config.yaml
hidden_size: 160
norm_eps: 1e-05
positions: "rope"
rope_fraction: 0.5
init_std_o: 0.00883
optimizer: "soap_variant"
batch_tokens: 32768
Each number is 500 + 50 x the weight over its row's rms, rounded and kept within 0 to 999. Layers, rows and columns count from 0. Numbers have three digits each. The size before them is the row's rms in percent of the matrix's.

# down: layer 4 MLP down (transposed), 320x160, rms 0.069, rows 287-319, columns 80-159
# gate: layer 4 MLP gate, 320x160, rms 0.076, rows 288-319, columns 80-159
# up: layer 4 MLP up, 320x160, rms 0.0735, rows 288-319, columns 80-159
down287 098:494581456478411455476482562522487415559468460454567550484475468502468452477541486422533547485486515626496567524477481465490564460524465483484545477463493500507487483378555497507612575519540463445459487484471410539568505407453473505554494480
gate288 103:482492559525575564517444374473507453551416519418550528495494453558532498593579436469514511544569537510496551498513528492522498539523442536526487489416511431486442621521489589521456441517485495569557519540436491351418417510446429559498501514
up288 098:471512590459537419519557448575572518495486557455584511558462517479441531533543624463610582584509522519514489495516472449483525452472480419540562541563564568503479519572498469472494463498535539517457503526502524436586498492514503517462512432
down288 098:456448454556473458581471437438397500468455400463515527432635479544528523586521486485480486526583476515500557504474503518425506498430565536477497390450602456437458477456508538551493546527502479508451443459473483461500555570455478503572457536
gate289 106:578479484504472470545605610541530573461554498462567445455451493577438502510488523472369522455546488527534543420475421519529536526559454492433526479493492510503559512516440449518436567451442540508552602441566516604407473553544487526502508387
up289 098:492465483444536453516417470490529447579517495465421486482568426449544476548487501440516489601479539559559495488437457526486387356507533486530433540514492536449462499516531468475484507533489517467531556449387538492490446482414503556526543564
down289 100:516440526664515524603452577489560505495465440448527565554435413464512606491448516515590466540496435613412461547471555531554481533504569493506501418517483417504477565580507454618505483491484395471538520572478481483518464488541478480465485556
gate290 104:454422520532434468412542504574427454470467500467506499544421507503527541532527491506421532533507513479553548514516471563592501567513472519501468479491448555523577526412551551460514544426503523495507438544470473466536439427503496469414465481
up290 098:545502485531453435541591488617448510452543588483446450583551501523550532493453451491521535490522466580577552490481512643552434602430503569479529482430476444520544537475432558505456499513511486482523547525501508425520574425488559536518481551
down290 096:531473485519517467465551526540515552463540485480465540580435472540581460585437398464536519513492616497555567505587538501521553457422551480413442538479431449450534508492544553462441515521577446569534494503459374516460521443427519537456493494
gate291 098:442455431580476593503564551569463502457493559472456493511459675523408535555502499560480519514553530511583382466483546396573444497453497482422531452585423428451544514509480505494488478547468515479443476498511444477511491481476499495598535502
up291 098:482465551524577537481451520568474483517426585528517472574457506496405509499491500614456464497471546584444443425565520480570424567525511597541558485517571478487484410497541528462523516625482484556482545517523429582558465527527509547508418456
down291 102:570433524437566464492552559468498535466438425502456417403455534375440450466616562503484457426512476568480448550490516423508458507521542543494438498514545545429523447585398479505533451584529538457534477536529490426474504538410512429592582443
gate292 102:599489452541485538489471506577441465481434592521486562488478574511530579527545550496510486500417471579412587531512499505497522508538463524593500395516591539566593483437490597530444472513530474459543533532550444572471620450609367478531523494
up292 099:482604513495555580574550428556572401517546503540477488448562521511542548483486540411481470555526463463581406479475530455447506493579454411516463555521478448410449495481460496471546499461540509564483486463437538462548425510483519606527531399
down292 096:491503501559479536566460425547463502504394571582427415441364515535459550527480595513563481463477461504551509556539534500509424461488440529499496568434444518500460552458378539477593465505465487489379480535450582516473513490512521450518436498
gate293 105:483496456349503541466488511463473442485470539521450414442485529448550564522445634447508443426501493459560579526476480492524520461520513536462537424538526562584570483560499488521449487515504445466427478456467473585417516489544476518539514471
up293 102:508451492463517527496502479560570484496438556503482495526447483570546525412438576547607521609543408569551549522411484440460470465474563546544569497464487592498466557416530436488472436561536466416495491555510512506500527506479559463464478545
down293 104:558422476549565559482514530456495486498353435517511487504477512474502487617519521538524562471557577495483446543560427530470407650439475434496489488539507427385480592530480527573510507559382490500561465535479494448512452575440518526563507460
gate294 096:449466503581576418496548604576440560577441493465509468509490510568479481508559537547522493484499482413578523452488585526494505496530475510469624564552639433574525610508560480537528432507472471465545521469568485579494589450532437453511613424
up294 088:460489497543568637532461501443522568501526525494493482608471501473401450567482466505541518401459548474461419519513505455475428512512555419420585529533548536479517445552416466419513549477417590560432512577494510514537503549483418425570509561
down294 097:433413485574421465524527514550536499549566473469535472460527430464568459444433517552485491487500565594553443505507441570451491564529571547485460494477462515478471442514521480549514459570454564495422534533531485433425465504494485431640530513
gate295 100:473427489502595433466558530543414443552514479518437544461527503526504496520529536522502512526446505433528538517444548469384405539557541477485501524467520556532527481530450469539552493547416486469422517439525529537416523384436479480509480530
up295 100:470506547460485526526394515501488454518555518484369483483460506456452520534506489479557521447412497582568503509504476526545567625502493543529556482411481526502422387433519458466473467479547521570504473558564502467537439525539451556511544478
down295 106:559456443534481481458429467533515434487540551505451473485453441403497521531519524499508443593474406558420450492553477509545536496420530588478470530494463516577511476374493501515532511485382470497569516411565545497512456350493517503568477418
gate296 098:540543437525466549470456512520575462490515425534549573437517377431493460508480524609508475586548519502529466528487468439476528566505465538545429516510491480428586561508502484560442530517589477432557424463555512461463506672489488526554426592
up296 097:547473499435465489481551580454476589467475544518494436473369453643598481525553620486500473484530511548498542508563556574481499459521523487466445454498573524474516444432430481514510499521493543514444429577500471493442492421501520447588548485
down296 103:432505451413589454514454511547523413525497508464523574572565456554524476530563467480476534534518443532488522544497468519550479510507504531540462449438462458493486475494434596443412489526576577480437517507513602535497502510509533514488544439
gate297 090:415442572460592494501515494520530507414544480514466460467536444523588535450563596587546441522477472428444482459582491497555578557477500365541487487446499589527480416539549518594494483512455479574510462501507453536440443477545499472503447485
up297 086:539577476507444515551501529558484506493529478482585428516545457572480466569547472460405612496451443429549476487611514597459481459500477623532542494605473500550497539508509433492526519559491491458559577532442549462565466481438481502553502555
down297 095:505552516487441552561499611561455450459441468465486490549531495521473466479521483461393501449455520533506509521392412518444490531507513523464511450535446426553531432556578457555513502499574608447605468607458555534399504491464546533634561482
gate298 092:388500560438513600487479469492573513463437452490469486512498526522592460536505504487514467421478454491449526568416480495400562441557479514542470581503547567501537465565532486465547516546509404532444490564421452506477506536597572552545478514
up298 096:464450520511511452503439402581482484494521583496530468535479445542525485551520357395424449481650528497562597495579582520541541548487482492540463576498552489537457469464424523419460424521490482580432484456439537533473472510485539524446537519
down298 096:453374422413480513483533446466575528480385520456538412548534503398486480525424562516485473456498451488410439533492468496498486552549497477561535528537507524503520542552546471540521361565557501464417609454523456527526496366523548567561524540
gate299 103:413447490514459465540557431428511495514466559510538484551399440449472519495545506569541453511496442509503500497468635497570638545511524546461487516425521592436507489482579470475374548414525487444520460473483477470505408458505529475476401467
up299 094:501568565491383466472454514555493501559514497483484572439611551519488473487558521442459596610610533486454475542489507479483362520463500467449520576478507462462527365434455548476582391603482441510502439460509451449447554517447526446407582498
down299 098:523476462579447439571567428483496511486477498494528470552426530402558447525572579573464404552532372612551539491490546511492501559596552546415485548535490600434504474466505455477435484489500440479532455430401425503421515555503601507509453487
gate300 095:435458529470450439453476556558447560590482446503413469568453501491456533575530507363596517477510517463517640451510495458514413495553464481390447491464517461449455495569504503525490534550434442488504495570586504449516568455474542524548349484
up300 095:456481478506560452447522471543500482378431525570530469559420452485474494429500472516483473456514492525481494491460464427523686585424461517441468429543509472505516512440561449503468457485511474506532555492539442487568443518423484447573525535
down300 099:387543558450504534498516601510506580416547390505492550458491551545512528520442441423573524584536485552570444458459552454430512511468523575542503415486586495482493475538543477467550509463519565521503576468495531416505450430536518518493444515
gate301 098:593560543507467453456444454488449467465439571434448588546603458540448449570571471478515510508470397586413480536508391466483501478470514429531480593490550471440553517519442508600554437527437502509508496504524449537498604456494518507519527470
up301 095:555477563498467465543496474540385605525554585367509528525463550525581495462500530546535426522552518469509546405531546446490518450481588503473508449575471500543553548486512476588572543503506503376500563531501441430518517485422497567565577461
down301 097:461520515558524517510485587432541517508504513484537388487482405534547489506440464431595461507507458444568563478486505533542532400523557490578500552510524510520485561406510626462515444536569447497574597430423493507452396452490553474477462535
gate302 109:388533485602531520451542591498507381512520491548434471507520484529521505477492486408425530443476479498551568546433534565579455562466529475518541474429506492569448517455507382501503522502474498470557483406384502524414450570513434441571435539
up302 099:493446479490485586605483521515592411498535473444591499562514475505541459427511432475438542454468503500496573591363495507583459490443447500541541451540412483436390436459500465422524567536462513606414547500514566504518514504474492552432462480
down302 101:550544498483501588367506506534546582418468516427438511445496489545426570544459512564490483508582439524494412511520495527518482472454511534452538552456456449477441564547446507543421487580493585484410409554525554474515432444531505533525524605
gate303 089:507469451519502519505556596501350492600515498488439479464519487512471427520562551475544545517487456413517457459567433482551404510466523450562529536454555500422534504488552533439482479466634480474490515520490480528495455558513529540494514483
up303 088:551560474481521625510455452538564527564411384452517561510563549464539484494445433511450472485502560482545506438497542513570506475498474528468505503456539455481477523396507559487527565525579577525465504461493430519488407488466386583513529514
down303 089:489523538554501466452564446499526510526464495463514493487418479516529574477493556442552562565586431501476497496506405497475495584443432522443521463456525517410443463576480560492513471529429513552597445531433433546561495504382530495538572472
gate304 098:495494565404533461437494456499499472552509517482511552535499548442519528462536433440548420590526518434472484546500578550502498508529478505541512503489458590461540488394486464522454499469538465469536470591529478389569561509501501503523454504
up304 091:495524471437445468461442479477457483443484554556470419457523461526462491481517483424544518561397601494499500535487543520477489400592560562597437466505482478502492445525468556527527541473486507469525551439489569424505549489533519486474480481
down304 097:461519378460455515464506472535521433521460539572514558543511517513465521478586541520441521495490507550570503569498439515446538531484661519510488500530562502498495404483403550506539553537489481622544344575556498572554522547493575575473571461
gate305 104:515451418534487585464493560470517467426457383415455520450547556525527509386524566438447482502515555488602449458624431510535519487446454490483417482404457502544498469528542519485503547465540498504531551570478483488549459536484480521548604495
up305 097:365491507441536399508457518515529456481501534549556470472534444528508541540476573446509537490539483520513489528426483501533519569534446544526522481586479522553486512546453467600446433550447587515493530470604602515566514484517444545553422524
down305 096:551547576458575595591456485501523514470498530446566431393538460480515546543467481451481544577560559448481417506444490518397589469505514477496501545543539514424468453409474512513517429485623545490415456524432515456466533546514563518482533442
gate306 100:491542410486532519564511505428569443521481462490465456412532525537543548501476548542419493515432532554563471555455534451554514476506490596537535474440456536567567492510540545550606581529427503512402463519590392493439481384489471498552475527
up306 101:421424472513530475419617507482478528542574536501488528542470424534516561477503520483509585473545435530557443523491450538521427531403434507571416508428441558415395529479436457474513516429439422421514535527512589531544478528496500455536562510
down306 106:437465445564412545471505526465550486526584501497505422524489522529523575557546493495571466491583481533487581428455492453535497494521459455378438492471485412406419518466448408531494547482463546435542548534463414500538546596469594471514585518
gate307 103:458528487471564492535485553467565548444481497586465553511603553543505556500418480553459443430541517487549513454518503398533469465477510455435480552577512437540504528501512437583448425471454563440432519543556467483482497451482459504532458378
up307 103:565591501508538566506520473612562488600609464421625541493381549524440456545459486522447496571543534495482494525557544538480440560504504504556486484534515554452458510445527528561525478447439461486567461517492446477557436514460506378464551445
down307 104:488435477471517424583461621481558503456470583541396388414507527531528547589631475503448495483462597544571425467541534457550534512550473483448501495507408454541627636575473489564396475418470491498566495404521500544527448546520541486513511566
gate308 100:488469495523506494380572554505380454468458563444452475527520432495485394468547531538562487489542545402444522575488489557550515433440458480458506597538422491460391534479546452456436498527489412502536485497454504572499526483525476473536472492
up308 095:510485430516674470553478453506526460477562434498509473569465413522514566468462421501497587458495505540598511478443556523423477564562517493602507513447423478493531564459472498569421520510522503411448544465522490445473495491487495481560521337
down308 098:442431564505487501502504551462496486433543547494501423506468434612446438562432497638497537442513490450457547592519451544523589490479504499524463418452498508469488519418531507493410477536530475518537553503564388553495559626420485493499560499
gate309 094:598451534390397596517389542457482476535560443433422426471450566561465507500527510469489451517519476503477527514579396476512513446488457536485486490486451427487484499556486481552472490516527535498556483520462463430478514449505549513381548513
up309 099:477568467518436591493441447556505388507618487585533442538451509494521601411484588515409478533448580549512489516480453472502420411507512478421501520518456428517564486547459496460389592573558498564490616493450465444454492511524472582444518412
down309 103:428435440548587513570596588449490571406460474494499594534454523461456463546514515479484485386576522523488409520446432461486532573523533459541534558501501486576481462516520569493491445465431497483457507599572586611566550479563530510481489521
gate310 097:511455477479537461499612396458507438513499453380547445539551490473397506446474542514521526543502482493555494475482487548521490446475559460439383446461421543566552475502463458529490425493437483461457470513459465498425381476476607512474470556
up310 101:520483485491522517568435526539519510460464446522518442451454491491558577565606485576444486471543447611506538487550517472474559553463444570547594519440537506447469574528469517503476536476461515481494491483473549488536495428502588469535590467
down310 098:503523416520491488450523390559488440547506432445501450481537475586546516498521505493427476579501475433499541498574553472419446515489489472429513432354478476494568421583555443504549485468483427597484508536477485522528551428564495443532485535
gate311 112:472487471426375527486520377594528519497462510629467495460451555524427462528548468403536517472511518421495555504431517495553410436501490505463515531489427530376467511554531479551457604507469463466553428503465467400504503564531437473598485511
up311 103:430495517493505479485501398432478478405539506544506432472526563460516485545478423503452450482599467460442509442426471414567504514531512506387495528468474492506482526378471489515455472532430490479580507445498554515487457503397378542535537416
down311 096:448545568554503518571413580439569544507512468588476454440513487524445539525485468420580538506522613573451534560560526569570460409516522569593480527589491475505496501578619484567522530459456456458399540543490572545536489499460556396471468469
gate312 097:490448509599498427432501531526489488530425523514442508541503499467436474496430617461498497535483476522456490550483538473543537485489537585433594499562442534546492439481480473533499476450501486532502565487461508444585463505519539493624530565
up312 097:442514485426493504437443609480547581525578484456492523558388426459460475588439542495529558441472524482584505517606440486566459474480440445521514481500495433491388438531527449495434503445543498517510586489491458336513488428565558540502479525
down312 100:501526496549456680402437469484474468423482466487432522532501582511487437440498551450571534502517474533457606543487481483437486516483463448580514467561583555542398432509490479477587615566521419469497539449551485548483521459460451409551523492
gate313 087:503484468520382516565471558467498564551539541527464428490486370529541521463443508519406488498594467470496501559437429548560506504541409534508504485472479478511372429497444489391475507524479567525497534548442471556462483423556489535456431467
up313 093:463592575448494541535479480497373405483465536614446604449480492447498492448440472424487473549491495529457566565439549531434460507388557517479570490430637479506559574549505530517518463497630515564450408492492472561578542556491532386439469559
down313 091:559543399542493518377568468599471527502504504570535600595500521497456434545577560564545488518573432446522477459609474492481523506481479489521460447524423497496491456478405479434481494517380500498536632506550495480421505377553427481518513441
gate314 091:607521482432595526595572524497540537479520488536449525540464611577515450562422440570443479510419551534474471464528488493457481510481465466435536429546471536502595460501580481551518540458480549408554477490500427491576465468556586468522511481
up314 101:517508513536433475525518565533359484478549606510410452473503538417485482573533437500513507541531348480593530540547501523460446551451589552511473480524551473486441516443497504492547459499504486456560464526466508577541499508537398596509559499
down314 107:572547485478496490473518485532419558594517581542474524508451506497530517600464497549402446570492483462551516489538471510462441561465573530391433418514501471484425438430463464523442548420422580377593511462469511556479501548553523524543631509
gate315 100:553446499487440563471514461557598387546474488495487502511564502501468533518512527504510523520525530534538362482392473563417453555480531459536486509493550530474540516494551560610431564470543544551446467411468483497518485468491541475509572497
up315 101:558398627434467486483446500450548495471492437570454493469521490510373518646507578548544506529477435555428487440573536526421506403457458481563493484500507505434502492542388466516524527471412571517532596530501498476517438553514414426502502541
down315 099:455478479520493520571464490557505491510486540543433529494559401490510520454620584473489479507475409501444529480548571493531554541478479553492420473495489485553645465489478463539584528492471543480575529553487489527457473425440503422546482440
gate316 106:468451422561503510362525548501458474414456509522428564454507557534476449524516518442487539532504435390430515532489463420461401438527526488455573551437509569534634409474468476427480451454511486409410460474461537563525538411491423495550424509
up316 108:507455551600490432552499531504507490461491525522561537523535475424530480492492489533538556435559491493459487485467459425381568438550558429493547495542521478588481441550513576420416355491477462492458505507451506554543346521569413524466507505
down316 106:533545451462486468490538468580478444499472462578503439518488585439506465486488490424490584461490474628498506558439459483468474441559460504471548511461473592573570513523557524529449385388492477533518497522529489608469499510499406495448534486
gate317 107:522515467479459536421489547578540519558485553476415476486535521500501539453502495513469567446532539483408501579554404441545495493462560588386419472534453535490426456513460500534540522533469439534450575473564518531558497513572497475463568432
up317 104:492460522499537507542396522457527471458472558450544494537548530416457552500439523491449602529484552423488530446479470521482512471524573444464492489481466514467457583474445587442541500427476421422435526563545555561497459486522492493568456543
down317 107:474487496451573558623476513562420524446519531542617420518498475405534406468538442488513423521470410481592530548463496526545557491485499414484480363461530525473549517526418475514564440426495481402556482568471580534510479520490542556372496458
gate318 111:477485578529458519461474494438407541501512509473468543436528494575483549530390412498440415410571463472565524454514463480648441493477504526462548511500481459516485499409566572466514371513519411479532577507531543521409436480500575454517433499
up318 109:452465500514572514438506547458480480593605457560477530454406487407508489456467584476570523552548541494469478536463508409522496536429465488404491492455555420418491519407562457549490426542543562499518398555488514453535477511464379469488377491
down318 101:512503502538581460400521382619558509571443518516663587505527540488481469451495453479525471390556516523532510547454563531471454483443477464500564497510458511488495491429501506540608512451436446507464495593532496498422499469533543517511587439
gate319 097:498528571508481468555545476517467517558405468572463525493443555410440484496481563490486513479567502517467424464524559455529501563529533498439446492530491556519658438583553565539559505390515546460494496566474450557567612487476543411527486426
up319 099:526456459466565455515547514517458487484530472490482517516501457421511497483490416442649457476495544555470472387479410543428485445471541461502522466442395402521488478486404462470444467545507567503546538523423541448542507489502564486563401472
down319 100:466494531444501491507585569504496470509522484497470526548467521444563488518427446502520475498562482572567539475513400481540446489512502483500487473524528603524424457514436531438541444471495519477522381402432555513521573508491563573540490501